config.toml
intermediate_size = 1280
positions = "rope"
attn_scale = 0.206
extras = ["local attention windows", "capped logits"]
learning_rate = 0.00116
beta1 = 0.9
lr_head = 0.0167
batch_tokens = 65536
max_seq_len = 2048
doc_mask = true
Each number is 500 + 25 x the weight over its row's rms, rounded and kept within 0 to 999. Layers, rows and columns count from 0. Numbers have three digits each. The size before them is the row's rms in percent of the matrix's.

# q: layer 2 attention query, 512x320, rms 0.0544, rows 0-63, columns 0-79
# k: layer 2 attention key, 512x320, rms 0.053, rows 0-63, columns 0-79
# v: layer 2 attention value, 512x320, rms 0.0483, rows 0-17, columns 0-79
# o: layer 2 attention output (transposed), 512x320, rms 0.0411, rows 0-16, columns 0-79
q0 076:454487496511489516526503471529476454501510509473469480523544488495500500525514459493479483487505481511465525483482502539503485485450476484502550520527470509499501507505534500502527442499486498499492494461477448534497524461472502495458518509
k0 092:499465485509456528495481491510478490521476511498454494531532495515512470526505537505435555474493477477516509487507524470472525505473486546522487519460474473526536454522478526491465534512499518473523473484487468480487527533497486522477536548
q1 104:528539522514539461470494458474509518464528470542516501476484555513495474446472452510483492474519524488463542479475500527478488530476494523557493481548496498491500447511474505501482495533564511490504532506529544505510469503511484489520494532
k1 112:535482487516508474497480504505438490469469493499555474525490463535491498510498518512534460476521459475501510504528480533538454501524486532505489458532432483548493494502459487447518493469503513547527489467500498487536542481503490507532470486
q2 111:534504478503528492523514533487516517481498494502552490506503487466494496463522510516538501535475511465552506508492513467534538507498525558463473472493504476496538474528498493490476504470481515501461491538508503489525457511560514508532487508
k2 109:522491464529509460548515467486489500501515484487500513515476492472482465500506527498511516530569510448455496477511512500451503537538512488513542522580494513492506496464491517486512491513528516515510467484515542514514480509489547524483453514
q3 087:473476501521514499531528506522467489523484508496456498517464465480494491482523476482510537554510463517521501480508521475520474493529473463461498516526507492499546498513498511520523532504495466511483527492506479471520530522481469501484519487
k3 104:503499464471514506508514480455496556497511507511489517467528511454487518560502527474496494515505510536497497515457493453481516510468557535498485488498489519466493480508464514512448496494546494492460487534492515480486459552515495478491476526
q4 091:521491527510506483517447484497482487504479499479455506477489513553475508522507488552495454507518525487464484513476506467524500509473491511536518536491501535471475465479510479495457507478503515505518506516463531460506450502544509515523507486
k4 101:518516513512530522520502527533518540463482500489507523547498489516531530505482471500464444482510504503484491490512535507497478495492469462495482527519458513514487519489481509483514508502504487499541494475530453517443555506450453504504484454
q5 105:534485495532553508502500472494456523511519502499519514465531526529446457468500518528475491489521492481486550497532500513479498528498496548526469469486490526474474453511484508484455525518515518460480499529532557491502482495537535527508475500
k5 106:510475510547503476486529459515501503507460471456494522551510441475509498533497489472534478500535508487505494549508501516521490505523464486499506494552473518530504515469505497459490482507532474572508467522458501519559508514460494559513478473
q6 091:515481547554529538457497451488543543532482469530509497480524549494487478509508482463524495478465473476488539494515474519501508529498517500501510421532500476509460466508478525487419464501480499467529520501490510518476496516489499542489508523
k6 105:524503473508501522559476494539509472458512493475548503495474490534494519492495521525533503478528494449502509478508504518492487533498517479550530492481516501465479485472476440486512521527535556514464463465506555529542495513499533500550481501
q7 102:496548520526505490502506505462486511519451533512558490473489487491531494494477541522512510524471489480538508512470519495536481474531534518492519452509487488530550481516500536474527497509502468517504501557511467505505500465511453508456500504
k7 113:519462493464515529482546480469518487527506524538503481478502548446500511508497509495532526487521520556492496482519520497523520501529571521498472487502515488487493463474486512505491473526493523506509521502533516502493463551507485483488542488
q8 096:518483503481486475483491495492533497471539437520469505463514495538447482514519469499505503484544462504471450504442474484489472531491505465537473515512479503492440518455503476496515510527504528536532492477485542505487482532503516471492462473
k8 102:460498496546493503501483508515489493512497488477529523512523525556471530444488511499496495474496479462469502528504481513536494494515462462528509537520483529444502533476512505545489494481518507515509535528460517476535486432511552478513497471
q9 097:488524503514523507497465488505482479463505472516522523480499472497477505509516467487516482479427496539535483521513503472511503487471518516510487520520471492454487461495483475464485464514493523504512542493471529527469501485516504518481495515
k9 104:507536501483520498516490519527556548492514496479508506539500519515485494448531523535508497484552479443498499488506497507503489530501496515487515489528484518477495494509506481478490509496526503505536470483483539539556526507509489522496498482
q10 095:454472481489496504533543506525510483536468514468514503512508487472538490496510527495482495530478495522545515478515508504515515467511513461464507464498486496523552498504517480526507535506464487487482496473503469480533501518447519515498506503
k10 111:550508526464484513474500486462511515540519491521520482465492527484511507485509474486540549519463514531537477511488508523508550493489516476528455521505555515473508520521476495536486547514486548461437507532512516489441488521528477479490522470
q11 095:498526486506515477525485535482454456518526491500485512499489512468512503507496508476507520498524475536496483496501522534486452473456448458470513500471458495518553507488515524534530464512510466541516498480522522462504576499531480480471475491
k11 101:472516520526474577526486544506557510439497534521504484471502505524500562478496500473485462520492482469497456496541495469521499516505538495530490528489513488518507552535517515465533522483469529494504489481515462484481498532487550494509491520
q12 092:516513474510479528518509494538488528507479489492506487503506525444541518489495528466504500494462550513541458508540501481501508466540524480457528516452529498529516477545505486482480516517478511521452508479516469508525481515456474482514536501
k12 115:574524520491561491471496467503440481535478502517489484486511534457511519551522472492502513534486507547531475464494481454515545480555508509508477507494510518515497499510482524504485475552480480458499526488555499483447492499537464461483516495
q13 103:482499501482479495512520535489499473529524533509535480514514521492519487497535523501488556505535515477516494539500510490453520498480459478503522514486531500532502506451460487495528522486512547510476434549514487502513538503482506502494518469
k13 095:499507527473497505465544493515431429479498513514484428450493493500523501490472488526506522507487502504496481469495489498484503462510491473509487508518496539536484517487511516552499487535505525477502516556515496493476503494508528489488568533
q14 081:569501490482472519514511521482483493514476519494535506470524505503498531493502505497504491554525543485505536530515456522482516482558524543540443523509519546516502524481524484471481493477485500472503534476507528473521468503517485501497530480
k14 106:491559508509532472489538526497436478461486506521540487465446469500498545475475507513509486513529477477487496540491487489493503481485499513493499553489471453483507533511525484498519447501550505500509531521520499517508471513529456540524497521
q15 098:504491462480492514520491544528507503450538498528494495469480497539525492486504480507466529467548498507472520475476505516506500558492489498538495518510506497516452518472502473471523538497558490473498559478486510467520512467510488491498504489
k15 117:486518475514525490540510504510488546465498459413527505521495520523500492486509485564489466507521486487484496509521489530511453532454517462520546541452492471475483518521492497514467478490522495515528541487499511502532487473469474520552441488
q16 107:494527523493458531463546489489516524534515479474527487501508510504529516517498531485474478475479506511536495469477511496509526496499504536509531473520528490510530482506464490495509526454505498507492496478532468465509543463471512501475524510
k16 105:522501490492537520496505488504520477481508524558497475444501508480496493521487516480523543516464500555484480458506491515519513492542519468478490458520490502468508526505500497552537536538497506461467504509537566518459498486534507504458509532
q17 098:468476504487464537495476501522532480494513491481509482505543462490516501498475503490499524522526481508482504517502500488497513494486478482488506482493549543507494490469530490501552535498531506546458485555539441515515564503491471493500479517
k17 105:503482444536466458493520501464494487494505526507487519554507516526546482473512481518502517515487517546503504499485533505513528536503454504501500509494481504500473472503436509456453470468481538485488456469485515494534506538463506511502526501
q18 100:519527509526463478530504458503470490468501517471523506540490504507530514519514457525546536492519480450433479554493532482461503541500532456529498499455490514492477471502498526495504525520532518521490511507499516497536481508498488488494497508
k18 106:466530510474476524470484453515478487498503507447488476530501556539490509507508521515516466511514486491448496538480500487559487525545502495510486501520437505523519452477497473465513456524507468496516491485487526519514522479512496518508472494
q19 088:477477521538523484483436500510488471464546464495485527512479491500474484471458471535507495508526481508508547459513524472526481520497497502524538479521463500516480480491500510477498463503546509497484517449496516507509512452508496480497509495
k19 107:495523478488487535552486487509550520478501516508449511533518513535471501475504512524475506474481506512483465489496532501495488542478547465519494472438518498521502510503494490485494562487468491521481489498491516506526523530520495510474513528
q20 110:505526510463513558454480506501535509525482519509518503437524501493491538480508538482507521508458494570489470483483491494500502485556504536490477459480513516474526515504527494456480464482489524502538488511514482515492467505495498558488489537
k20 107:560491492509507449483540539471415486522466523550535498491479502440520509505493460477508522518517480550523497505487461504497533471538456537476497532510494491504507485490521497499508495524518518494477517499524460493476503481476536531529494529
q21 103:463521511502450496478448468505476532516511530503536470498481507467531464483518516490539526484520492476494515476513522485491518489497500476509519519521506491506502466471464494529505498481496495559483486534517488485471493497541526537502511501
k21 088:512510501504499505506552502504487479473500473548520502511490556439509546462521470497532533529511479511509504483498510469497515518482496522544453488534532490495484539467515501512520485511518511484473469476511510470475513504533501515517498505
q22 098:493523513520486496502506523484510498480521485488469469477472503512480504535476494507519487457511494510516521473506480480510474488543531504494475464528488528476489525483520475466530532502485486497532493536517528527478490553478519511559504492
k22 092:549485491475486463484495570505512529559496487509465483500473539481514503472468494470465533510513516517526527534480492471476519522459522509481501512532510505481524486489545526483513489523511522518518470536522517483518498498484497486497502516
q23 108:482523467508493501454513526487510485539503528492537510542525446472511507521510502492474513499467511520489493488508477491496517435501481496487473523499493504488500487493514514480500520541509520486498484499517534547496519496501504467459486555
k23 106:492500490503543481476531499531467492527493535545493468511459512466493537504512552484509532495493507552504442524463465504497539490504502487493438484525470517509521516495489498510482476483493490487512523515496448458511517504515524472493534508
q24 098:488504521471459512503524510531481480460472509531502526461429500488503519475504512475533494552475486495520504475484467442490503471532513469474454487480496480493553519479460502559524515513473490541498480507495521463499504499541506511544495465
k24 103:458491530530475500532483542483508462526501477475477519495524559520513509462500470506467525503516490505484549491496512476498517495489478502522490516518505485461503532496469504481474479481480514414476491454496550523482467465480520504475535525
q25 108:507521520483481463525517496532521514511515465522537457469501492514504494525527529489511515477498463501490468479509523498537516501486481489504502481540477538504457479481507510486535516507480471515530542499461539498509478480485473445501520493
k25 104:483485521533457526496468512484495470517479580553469498514494533504541526446524495519493487488507530526534450496492487486480532522493500480492500501500540487466497477546517469474491516468491526450487481481518481537459520504495454509530491525
q26 117:507495500511462509451547484494483498521474528510533466514505462453544462491522507452479514516469499533515526489495510485482520461495511499527469473495515461488514475529494483480477464519487547492496477468498510534479492500528489498500517539
k26 100:510532482519520522456517533478485482540518497523550485499495500426540556495511507487532533528497483511495463513453504502442540491546477500460469470517540467482529478510472514517483476526538486513489502507514532480493500527518492467500530512
q27 094:479474499502555486471481515493510490506511513512492482513527436503475520500502523496517497497515462484490484530509554519520506468531505489507508511468498472483487473502486512481456445503503471497483479556514499480495528499487483532489469460
k27 088:533515500495476491487519474534452506472496495454500476470463514524513514456484509502516494499538463470461503516529492486472476500509532478537480547491505517552456494512523530449557507474547506496518534486451514543528508482459494487509443471
q28 113:521491538530474515472532475471525522517494489504535521520494484477500492489518528531553497537514479491509488526512516523501516501523546478516487516505482526550463508502493502473503495481443498516480468525509514492471522495524525516500525500
k28 104:458489522519493535502465462495552508490506496555467529518452545527534474487456535517544501510482492512472474511538519481454527470472492444503506491496502515489502493453512512505478493534513506477539489519489553512512473469512527453530481493
q29 095:530485517467506522492516436503485538504489473508493501530529504519530498504487475504497458473493533513524487507502496517477479550474485488526475448462496491461459457505484485495483508446510526492468490475524465521487475532504512499498537451
k29 118:495517451485558515509482509473502492450467460517579492500513511507500480530509538525496480538506467526473460529464496527472444510520558493478517474516462523485518512506490463515493540513490483495502548523552493523516486459504466467483496503
q30 100:556577497504509517471498479467456488537471547469513496529544526486502504515490465496518513506540494498485512515486423515463487515526476459512440496482457497504497462498515475465469461493503493520523481489537492522488473511490470533501520508
k30 088:506460502483540469505483512544524484488496506537572496482450458463475509492522504508524507502491497507502516461483455510526491461505509511504499546505506526510514509480503489504511464506507487436462509520558516470481465454547503504497538527
q31 107:499549508530520473461482453539518489477539479505519458522499489523482535491502469491481530510513471518477479465444503556493518463512492488473509469509518469493488489452520538531512482547507457510559470495466542471489511470516488482460461544
k31 099:488437528524466517472479493453454495508514506463544442517499543522513554467523492485468509492468482513489512477441483519503499494508516516550474492504527469528505497481548476521489520489460507499482541498495514502474561495515493488516535488
q32 108:540527509524494524521477481487464514479471547469490491487530499503483467494494515511496504487495510550528511505515484514518468506491541465500470498460451519509516523512518459500479524498459488521494514523506444484483500505509453526485512498
k32 086:500485470536492466485451483504565563518495497507494500509513508499515513487508493494467453495496478500505487512511493485489490490526524512526550514492456492511455469525528542495488541496509531500506527505516462527491487503528474507533462499
q33 108:498490501488496544506538506471484498499495543478503522529505445500522507485519511521512483502505508453490495501528493451456503480558548485478471484472520487468485479555495493500466520501536504519504475513513451475499491557510487549475498467
k33 097:514536513507510491500520507516449519488440504509515460498458495521505492483506517508479517497486530525519462514488551556488521536526514489512502508530495530505485486543511550537527481522492481479520514481506533468504478438491504464516465514
q34 105:502497521471491519513517499520506491489532511443491522483544455502438465536499514527500508494455507493474493470535480523529463486522479474505517495489522486476479519521492492479533512488517502488529497513515473581475485514464533516493492482
k34 093:488521500514521491506482528520527470469521463485504472518471497494555471517528489521496513504438483507564476509474543502494474480485475501535489519455516521505546515541518475514525521519503566525470469532491485489497510465551522536480509557
q35 109:494464504509572544503510514517492538471476527485524532467510508489487504476481510546510488492495498532462510540533501530541496495535519518498496527511530514535487533520489478452482523460480502520481514533485506489474501470491472467519492511
k35 097:493448509534485471532512484498440516533474535467477537508522550491497467459493504501503496479509508472514487543503488504487507516486514494504522488505482483452481508523476493454468480485494478474542493484483508513513445475535488516532459486
q36 100:499519514509506549514494518469508499515481476510472488515491508523510528469524514477490504459488527478546549494479510544451556484474529524545450465445509520456461520507537475486527477536492518503483486477522537517508520503457562511478532517
k36 101:507527513499501469494487478523482496520512511534506499494512524486493462537521555537469442548471525461480493494493499448534525490522528532486525519469468512496484474485510482510522500485511479489511503539530504496459514529507444458550494522
q37 111:502478467533490471445492452526483486521519501538531491493515490494503529535454486482472486482524496464478499470477469483514493516480503531515469470529513498484505451458501525486527491490503504519488546486504506478516538498465510491504521467
k37 095:494483520448489495477515508490518491495488460524469513441471503512477520457517489497506533491481512498491502535439536533490500462498444460510528531488503491509499469462540499500497509481530541493488483504506525453524528472506517492451500493
q38 105:499474488479483525493524476462488518514509472470454489491511559485516533468469528469500498531469502480517484512510543544485499501525440519507500514465501510546515487500533509460463521484526525493521512474483500517478485462515527509478495490
k38 096:485494492496518497487498523452483471454496530506504498478532508527476531502492490507495457495496480458441497541520516477510516447505537508508515511501546471499531495483469552483477505498505486508473533501544491470480467535517473505500487488
q39 095:502505462499524532470467495499509537522510479472481495503481491520531509553504514456498496468504464531495521491456496530536470518512496481522552493500550511507523447481498522508465515523524519494469473485481508531479508446538521509521522525
k39 100:518463493476528555491501529468501507463534489482508497525492522525478521529498505510533465481492448503503454550470537473468498508558518442536515492458505474491503557494535473515500502486485497493516501462483470458508502497528496476504443497
q40 109:486476469529524517485492498514523523480515505525488543530457490481493460503536486528505511502502528497506500506479514494467486501479521496479496512479521427435488518494498447462515551517494535486463501497499507489533476472509474486482541502
k40 098:553508473504543511470492483540529503470486453492516484493470515477498482569495487493491518525490493496539457509499522482497483522482529501483539465493503541494504521512495488522476506508506508540464505504494502493572508504525523478532466497
q41 106:504491469526480494501471502535527520508505486548490458494518469502495518505482469508497515493511518521501523463521504522547492495511495516527498498519478571527482465477512534515536457516551528500527507523513536533481536541454497474510512464
k41 086:501493487478549506519481523486484478487490512507461508458472529491508513467523491494500492489494513509523477510483473490446518535505488512498499494501487493540513524480498463484482531524476487460523488444508497448473513485482506523486472538
q42 105:499522486538524501503468441468488483512517487497477480533482523518459515485528533469507502461537502466534484492484529514508530487497472564485484475501549490511488487510515511457546499515477502477494523503520503503463528524479514471516533504
k42 103:473554523456497511475501448494492491517504529479506490512482483498462502494439540486540495491507516481531538496541513523486522515529496508552537474495498507532477480483483517497514490500494529524537460516462492510531499520482504492475539474
q43 108:501510478509541458506436521524487501494460490486503506495532485500503505527492519478492457511482473507503524519506485500493487523512529510522503514481494537526502481494503493458516489532477534487475505541489491536529483537518501546495485516
k43 097:468525462534536476528515525507500492510460506493511488557459524493475515433505516502534474477531519503543464499492459492505481508500528494479537492535433480488450478535541524476485520485497479526489507515516462543531476493472514524476492473
q44 109:484479524490504507516537551488506482538437474483499500466491491487457534529515528495524522501522490498539481506520506546522497503509491456529490532540501533502485507518494498478494471483469476447526510494511510470488487504493514490512481509
k44 105:506481487502495492513515510514492509508526523515512467444461499513504514503507516485485516465517514465487509558484473507473526470475500475522502547475557481502486514510516495493513497545486465476513477503508471475456531506493481442495454480
q45 097:500482493509511522497479499437479476500461497501527512478523494525535489499530471476499497432505516524527505519491515524490490517533462484499498522488492541458524530549479476483484459484479527477487517494513466536472488527463519533453481494
k45 107:488518526491530518524515486509532531506525501500562480470517442468472477489481494512486477506512478491484457524517524495462456502465572491476484546554456506515496524537495504496493495499508508489449458493501490507502463489478482459503494527
q46 098:542514475533474522517515455479518476507518450483518516483533491475489496507497492474502504517516523504514498477476542522518514515519527526538481496532481502535470472448502495449472476496494536535473498461482539487479475555537528552501507484
k46 106:473522496521569493499508470464514536488542512527519511503490472472481485526454528522511511538528510530473475501495465515537468512477530458511480472514477512525504577460526498482522496487499484544465541525518488488550476454508503489533501495
q47 104:463462510508519534491477488488445534509493522494505520480553497495462478547454479479527477511473496543490487517530492528482504478488485498499522535488500493551471461468525448480462506544541498491484540515514501513513530493500502505500494522
k47 102:551491464482536506502457483542496499509465513496533507550504489502531496535506504517540469491496431519515468499504469445501465493491516513570523511488484538500524502538501478475484464482517461530527499520502472499497498584500474468487475547
q48 095:485493492488530529530454500528539536503509461473500533481520507488490472486463494510532470504450518533488485496486498495504478497532496537517536474490483513541514537518536486492496479455488570514465487460478461501523529502527489493526478512
k48 115:525503498510517498547503534491507514478514523514501493513473546519500501497494491510519549525486481532489494485487514495575474491485501483522507504505494547451491513491476518516468479529502538467448512481510494504481464522512521548497479467
q49 112:520502520457491507561544502502496535495513527496485526527528487505476513468488504490527469512521535523467518528485501480512497452539515512510510468506481541490517475495505551543510508535481462489533523495512540523465482468467477515498468505
k49 105:504511523481527506514476476469463489501529511507515517458555515543518539495487502541529476447467500511513533472488486487466504539497490504507495522499479432543485479512492478503488498444494485488499529499480504535459494483502498470489512509
q50 101:508561498504485528529483520516481489484486500520525462492492476514473505495460506548449526471508440485477536520473501507517508536486514439504485440515525545491491473543449487474504522506478480499505517522532520521485518495489495444491492474
k50 104:516466482497480496454482505496525492516496488439488497498496524515529507458488474478542459524467510538510492485508468497501513518530520493497494482506529497493524502518517508492532492474493501469519498512476468505489425515470479517530491478
q51 101:532502462463475525468489450508442475506500490516490502528489490519519503506455483478503483497477497495474474497505504501559500512518512481505489478460507519517459489504542525526482464557522482532472516495474515463478514484539524494469459532
k51 097:533519535504472533478489508479505520507486500477486536523495470525501459519461491530475513484510485532523520531528522471495525465535489494502488473501498470544489533509483510484466500460474497521466464491510525473557526492480512531541554493
q52 117:492496492518490518467467466514487555480524528463527491563477484511500516477492482501494452530489488496504489508476504470536462490509496470441510484515509464464535460542503465513510532509513477558475459487507467471508473508501501570537501553
k52 093:484526493488525470487488506528504540490489488483561486470486535537467487495458473522524531475508495511508499512457514477525511550503515483514552460517504517543529549540560501554520489516477550532490521488487512511505556473528509488444493497
q53 109:451529496470488512511481505503475515496515503461543507516497566478529530473476524542518458476524488506512538494510501496503453506455495449475517531482506530487538494511477515513471477479484501537460494553510488512527529543495480542485509504
k53 099:483487486502492511482480523486517478512462506459494493506475480502505546461488471486565492522528513520499528473509516483483483477490457462528518514509496494510518474522550510480513466447499540521477507509474506507487440554474525494478554467
q54 108:492461505498538508537474499468495492527518529487538497498495507488486480427522495495551516534518497462540551502483479501432463490466475522474485489499535508492528518505513486480475506520476524489489497502524461539521468508485493523492466479
k54 106:510538555487498500500535489550511484448495503503502475412506479509514501503503442521507514481527483476495498496515514526524508472451513459482523489531499532492450449509484509473517539494494520530477503561495496527547459505508520500450466525
q55 105:474492503534493527448484481550472483528562485527467464474487488489513535474484499499510489503521508502494499450523565481492523507457495518506472477526512463501504502479511522521516478496526532498472484481532519500486516497486487446487522502
k55 091:496501436501508485513498524429550480515498485504495500478513532505512507511488530493499489472543513508491534465517496471490558516483488533482505470493522488531457497475514496461441520478436518498514479505495524497458491549517513514488517528
q56 102:529469490542481492460522496514500501502466540469509547574488488498491481475537512513516461540503480480491504476466527483510483530503495488474481431516467456448498492490472517497505461460548507500525524509534479552505511504487499518532512481
k56 103:432517525467560512481515475531515491496468469509533506486527504542530520481481477511544492482516518479479533527540536520493464509485517501472484480518524486515505527495498478530497534549514504518505504511473550454476496463488481472500507500
q57 112:444475502508499459483494429542503491478500465519492486518489523484493490553475473485494492538491527515475519449479521485519490451488479471495479481510500476496488520496503550534546543507493518517501500483522519455500507502457502489504504501
k57 101:495484477489512521476479512508493479541527492484478521478509582491463515512526433507479462485439515513540519521488500461529513494481492489521506493510462504495542495499491480510445553489474473456513479486511534463476510493503522515463507490
q58 105:492478456499461510543518515502522512497497496533528498545476465506480479483482573484469487500471507460498502470509489456492481545498478526455475482540506528497479484522497465520555542523492516501485456529492548498481504534498511450525530510
k58 099:542438488545538495497529488472504490520520497504459503510493511490552479500478518479534468516492491518496497522493492513495497482472494485506534495510513511489462519489474519497453549515499518455529466494479480489542463487536478501499511504
q59 110:489510503505451508476506531489528506514478509528476518529547494482517495502524531490458526479496526523489477529512508468489491514492460500487492465494562525457469518504478512505470509532538526515509485527497494532522485523461504526455528508
k59 101:542480536467491523513531494473472458523489472484523474506520475534538545490459503513506494498468481516503470514504532512478479489512444534540531475511474524473503468475464484521498508488484495499536459507500496497520525483503529501483496532
q60 102:520501503509472469471529486503533475514521531462522477481493559488506476494453516526497496460477497495528530481443488493523481481493502497527521522510531516521529501499489498450489486492470530497474483512463488501484527526475469504516483534
k60 098:467451513535502469545468504490516477471569525479537530475524490494504536511469514485474477512530527516507514503511529556480494497514515486454490514513501460517535493498505489539441439465476500527454504504485496503482496546483529529470493519
q61 101:484497531500490514505497498494465517504501492478486526502495516502535496509448474494468486531484465478537473536534526516485506522482506443473526523472463504516475511517531546522517506523520468477489491515516483513466470501469473526484506553
k61 102:535453491492459512487550493487478540493506531522524512497498456488460469506494528482498481490489480508548525491500458491519520532529541530522486531490491485466473506517474451463465502497510437500498508515524502482468517481513545464517518471
q62 090:483533501505531484512458485509517517506474477495521485490533535492475512547460505485521461488489474500450497482491473504524479511488533519478548515534470504533463511501526526503442465501508480477491509501500519525501478503483510442482505504
k62 090:512489517552482547496491504509457479504482510491477514493513503488477515460520496517470509497508502496519468506510485498507442512547527510527504511503499513466527496494461456507502516486505485474504468523486495535491471531547508527533527532
q63 102:500517527511456510498518485519482486504498477469497489491493474495494470465509489521539538509483532457463531492464496510488543459484465480494549451474498481469508478494472471528494534490541552486467456512491480509534526469495499553533492532
k63 102:533508519500514513472495497514516466486530443524490490501570519498529454529493459535523499469518480472520551439482527498523505518499483537497440511436490497557497520485487512528519487494499481459448497486558518455509506533523533488435500506
v0 111:463474488516456495499452458509522508510548487497493491477489526506542552515481465454515481479526494516491500520519453490478500517489526486491547535488477521500484502463551527512451529496501530506472506554464513529503532535494478483485483531
o0 106:508491482521513481470500462474518537486523494492496514493517522466487499536473518479475488458505530497511481528490498458526473488496479444507529468500518503492486494484454576483534462507509501512541545445538512488517483502457516454489487530
v1 102:531474497504539516521526523451518500493487514493507496528482509521509490444522553490494500448488518489510550507462525496483494480522504530518531520516494489514507545507478550516479532496517494488470516470465556517493495505500537478478482498
o1 097:508503477467435556484495449533455554497503455493484537508498488514502493524482501491462462484466486535468504509498483469546523499521544504524490484468530501475499479510491480488476495504522519503521480523509521527507467465509494531505518504
v2 106:503471472514454498488488481455468487474467466485530469502489519464537516494502476487524515515530498513448496502496458474500485531461466483489525520507533504539488479459505502534516522485562516548506539569514505494487525525513492494473481526
o2 105:490487501549508505483478486530556537486515468524467523511513512479480524537495548468451502488469501491514474502539499499514505518503513497488540509518527462517538505464501534483528494452478482492501522467480457519541519535494510488457480509
v3 111:460467484505493492515506539503465505500505507512544483475449510476513563518513497485497517521473466472499451549503520556545477480501497498468496515540476534480504488485513476479470489503499517482490466477513475518524518508506555508563474454
o3 115:456500503485500498500506499502515437491508487510440458492490469527462520503513511471534528525539503492491529480489523516491524529516495525500457530498519519559460486506493503488517457479508495475521496508511493509501524517476485454470520498
v4 114:478526495468569481527517535506471483496467517503483474500510553528478526449459504519473478541442488510478484515487546492513530501527472529503485478465503477478530519530477508479511450474502450515522528486531473459554473481501482482513474441
o4 101:558486506480478498504486541482473454510506549494474456524496519515513502502514450538510493527539486480477516450501491477500527537486532519493493517475478474510484494523475485507466548487478537473439454564492529436463538498518474501505512501
v5 102:504495507528507542474465504507557558498515481494506511477513509502500462510564491499464484475546497467466437473496503516471492547480477466497521496506512463468452509498440547538510504466481503516473472514464484495508474464459479527487493524
o5 102:509482497495495495531535523482521518482496542537520565509493519456499495502519499510467490517518477476508452544493493480498501509482488491488493458484552531435500520496508483497480525478540523518527493536518498509491480500504509529510484516
v6 108:492533522494516484454532515498485489529459474473529508502502431508498466461451488515525476501460498517513510481521502498505517515506492517530497479480499470491507459478488490540519536518520468469510537504461459532533498498501495501479477496
o6 112:515500501529541469538502506500491494520498489529522489530515532484529507552497497504488487533501512556496493487511505539453534523498508510533493531532480469505528527520520456455508471506468510524509482518491519476507459525536513519513524555
v7 102:498469497511449457509497516473463443501493468488537526484490513499537523499484537479531493441514485478490453508478450485477496515465503479455512513498542492534524536469553505516491481507525485541453571564475537479513520462518515502518493539
o7 104:498484494507494491481481515555549517504506472472499510517508508470464540548480527481460505524487501466468518526484515515520491499520499524508579508492517524529481469474518546524514487483483491494506492470510496488488483530509495498476511438
v8 097:519492521504495504539496523508530545488497509501507478506538471481516525468477502535498519520482504500457464485536483532481507483530516454489453539517525495456486499503485526519554459494501466540489504492526476521550493430483520515514463457
o8 097:503529481499484476500515536499541484491546548518484507439465563463503499463494480533511535514556517491483477491441517450495516535451480459460494502507530500469502511508492486527495543459480525489476477529499497441512529529555483510530477512
v9 108:450453516477525474506514496506478498534539514481534516486491547490502503527458520516537483497470513518512528507495458522537461498489502526511541532512483506549505457515515476453494449523512526542499526541519471496525544446455504505495485519
o9 106:501517492499541474462475505536497468519474483478489511509481501512527508505420489498507516512510514515500513490466498494518501507505506503518520529488483459518467495481494489468490519513497482470486504488495519437516491480522517430504526502
v10 106:515478513470515478511522486547503480496449484510557543514500456509518456470525463506443494489534552495517521518526514494467476520489499514477500515481491564517513452492500515483488515513492528458510495552495475570462498545488508531452521498
o10 100:494521500514506540537489451501503548494500488525480483494517531472484516508506495490470492487439543547515500516509507501474497465519498492536507464494506504507492497520482477469492464536479497497572491464524489524524466512522515479504510516
v11 106:499488503512494518453513476518518517497498505457489488513502459511509448480498528498498534481481551508485472446490540513501547478484502529528459452532486508479500514500467479477551487486476458498496480483530477498517494549551508480519504467
o11 105:478516484493476551557512512527471519492494506525516501487545483509507486497528479564468496556460484527494543518563474486474555479521542483504455482510517506495533487536538512494475502499475528461504493483479471563468510547501521533510515493
v12 103:505540507506544502502554465466489496480443517495492499539479459495479472477548501478472530530477495479505515488501537470504526481521494545526427516520509456459471490517467492493484542510485489491466532476494473509477501533479481522536486504
o12 101:485497517526477521552509526465468486511526514501484489490525455490482458465557507492506482519519504492480513513518480513472527510523512475469479490527500497505486514521513475484489494508483489471507476515471493505499476489502483553466484503
v13 104:511532481517571535501520484473457480480512495529518509513509531505528513518544494536481481485455446509477514497483462458465483529487453490499530506508527459519522506527484484459448512536489520509516481471506471460476461492517500506498500501
o13 105:523527507529471457475497462451488502484486527468503479496467520539484501473496495485496468502520487501532520466524480563500504489468500500499540491490499518478498507512517485529512514440515479487476497492488536527490506493467470535492501544
v14 098:524520527462521523488501499480501538495567516477568515492505549484451494528489476533499488529552512504491534526528501537525502496499504498491509474486521512484466518470504471510487442471509511479472515516548490475494495518486510522504488481
o14 110:535450488454489542517521510463541479466506508461480488525449529511504495455518504527517499491459529532520478519491519495476471467491479476507483473485492462490520534497469482439482548488497522544525490521521519483484503508512532509526495466
v15 098:482476484489522511468491550501510488501526551498490492472475492493513487537514544528550479530502475509505500489502487482517521502463496515442485513520495523562511532465470471468546482503515471491509491511526466494524506533551493514511507469
o15 100:471512502473493495483470490546474481498467495539474488520476428510487509511453524502513497569472523461492511441513498553444513485545524538500469518501502503524489487490507506529514493497529510497443493496517498532507536473523517445501535472
v16 102:498489467517524536505522505523511543484479539494463492495551487531506463458508473520495519473526524533493518474472545512485519492499500511506501514525489486448510456500506493537553516479509518502508524473507531500463473504483495491511480497
o16 094:531495499488479533525519505488479543505497515516516549494525502501543454474568478526475522517503518496492490539521452488481483523485511469519511483479520493445541523476502527481500497482523543501509491544480528518536491538500508569498511526
v17 107:533491524488503477495467446483511455494545461536438491472502534510495497527497519483527496480518482488450479495473480496515487512511484442494547517516523508487470485514524480485550537508517479490488505500456525557527513506472543508535472516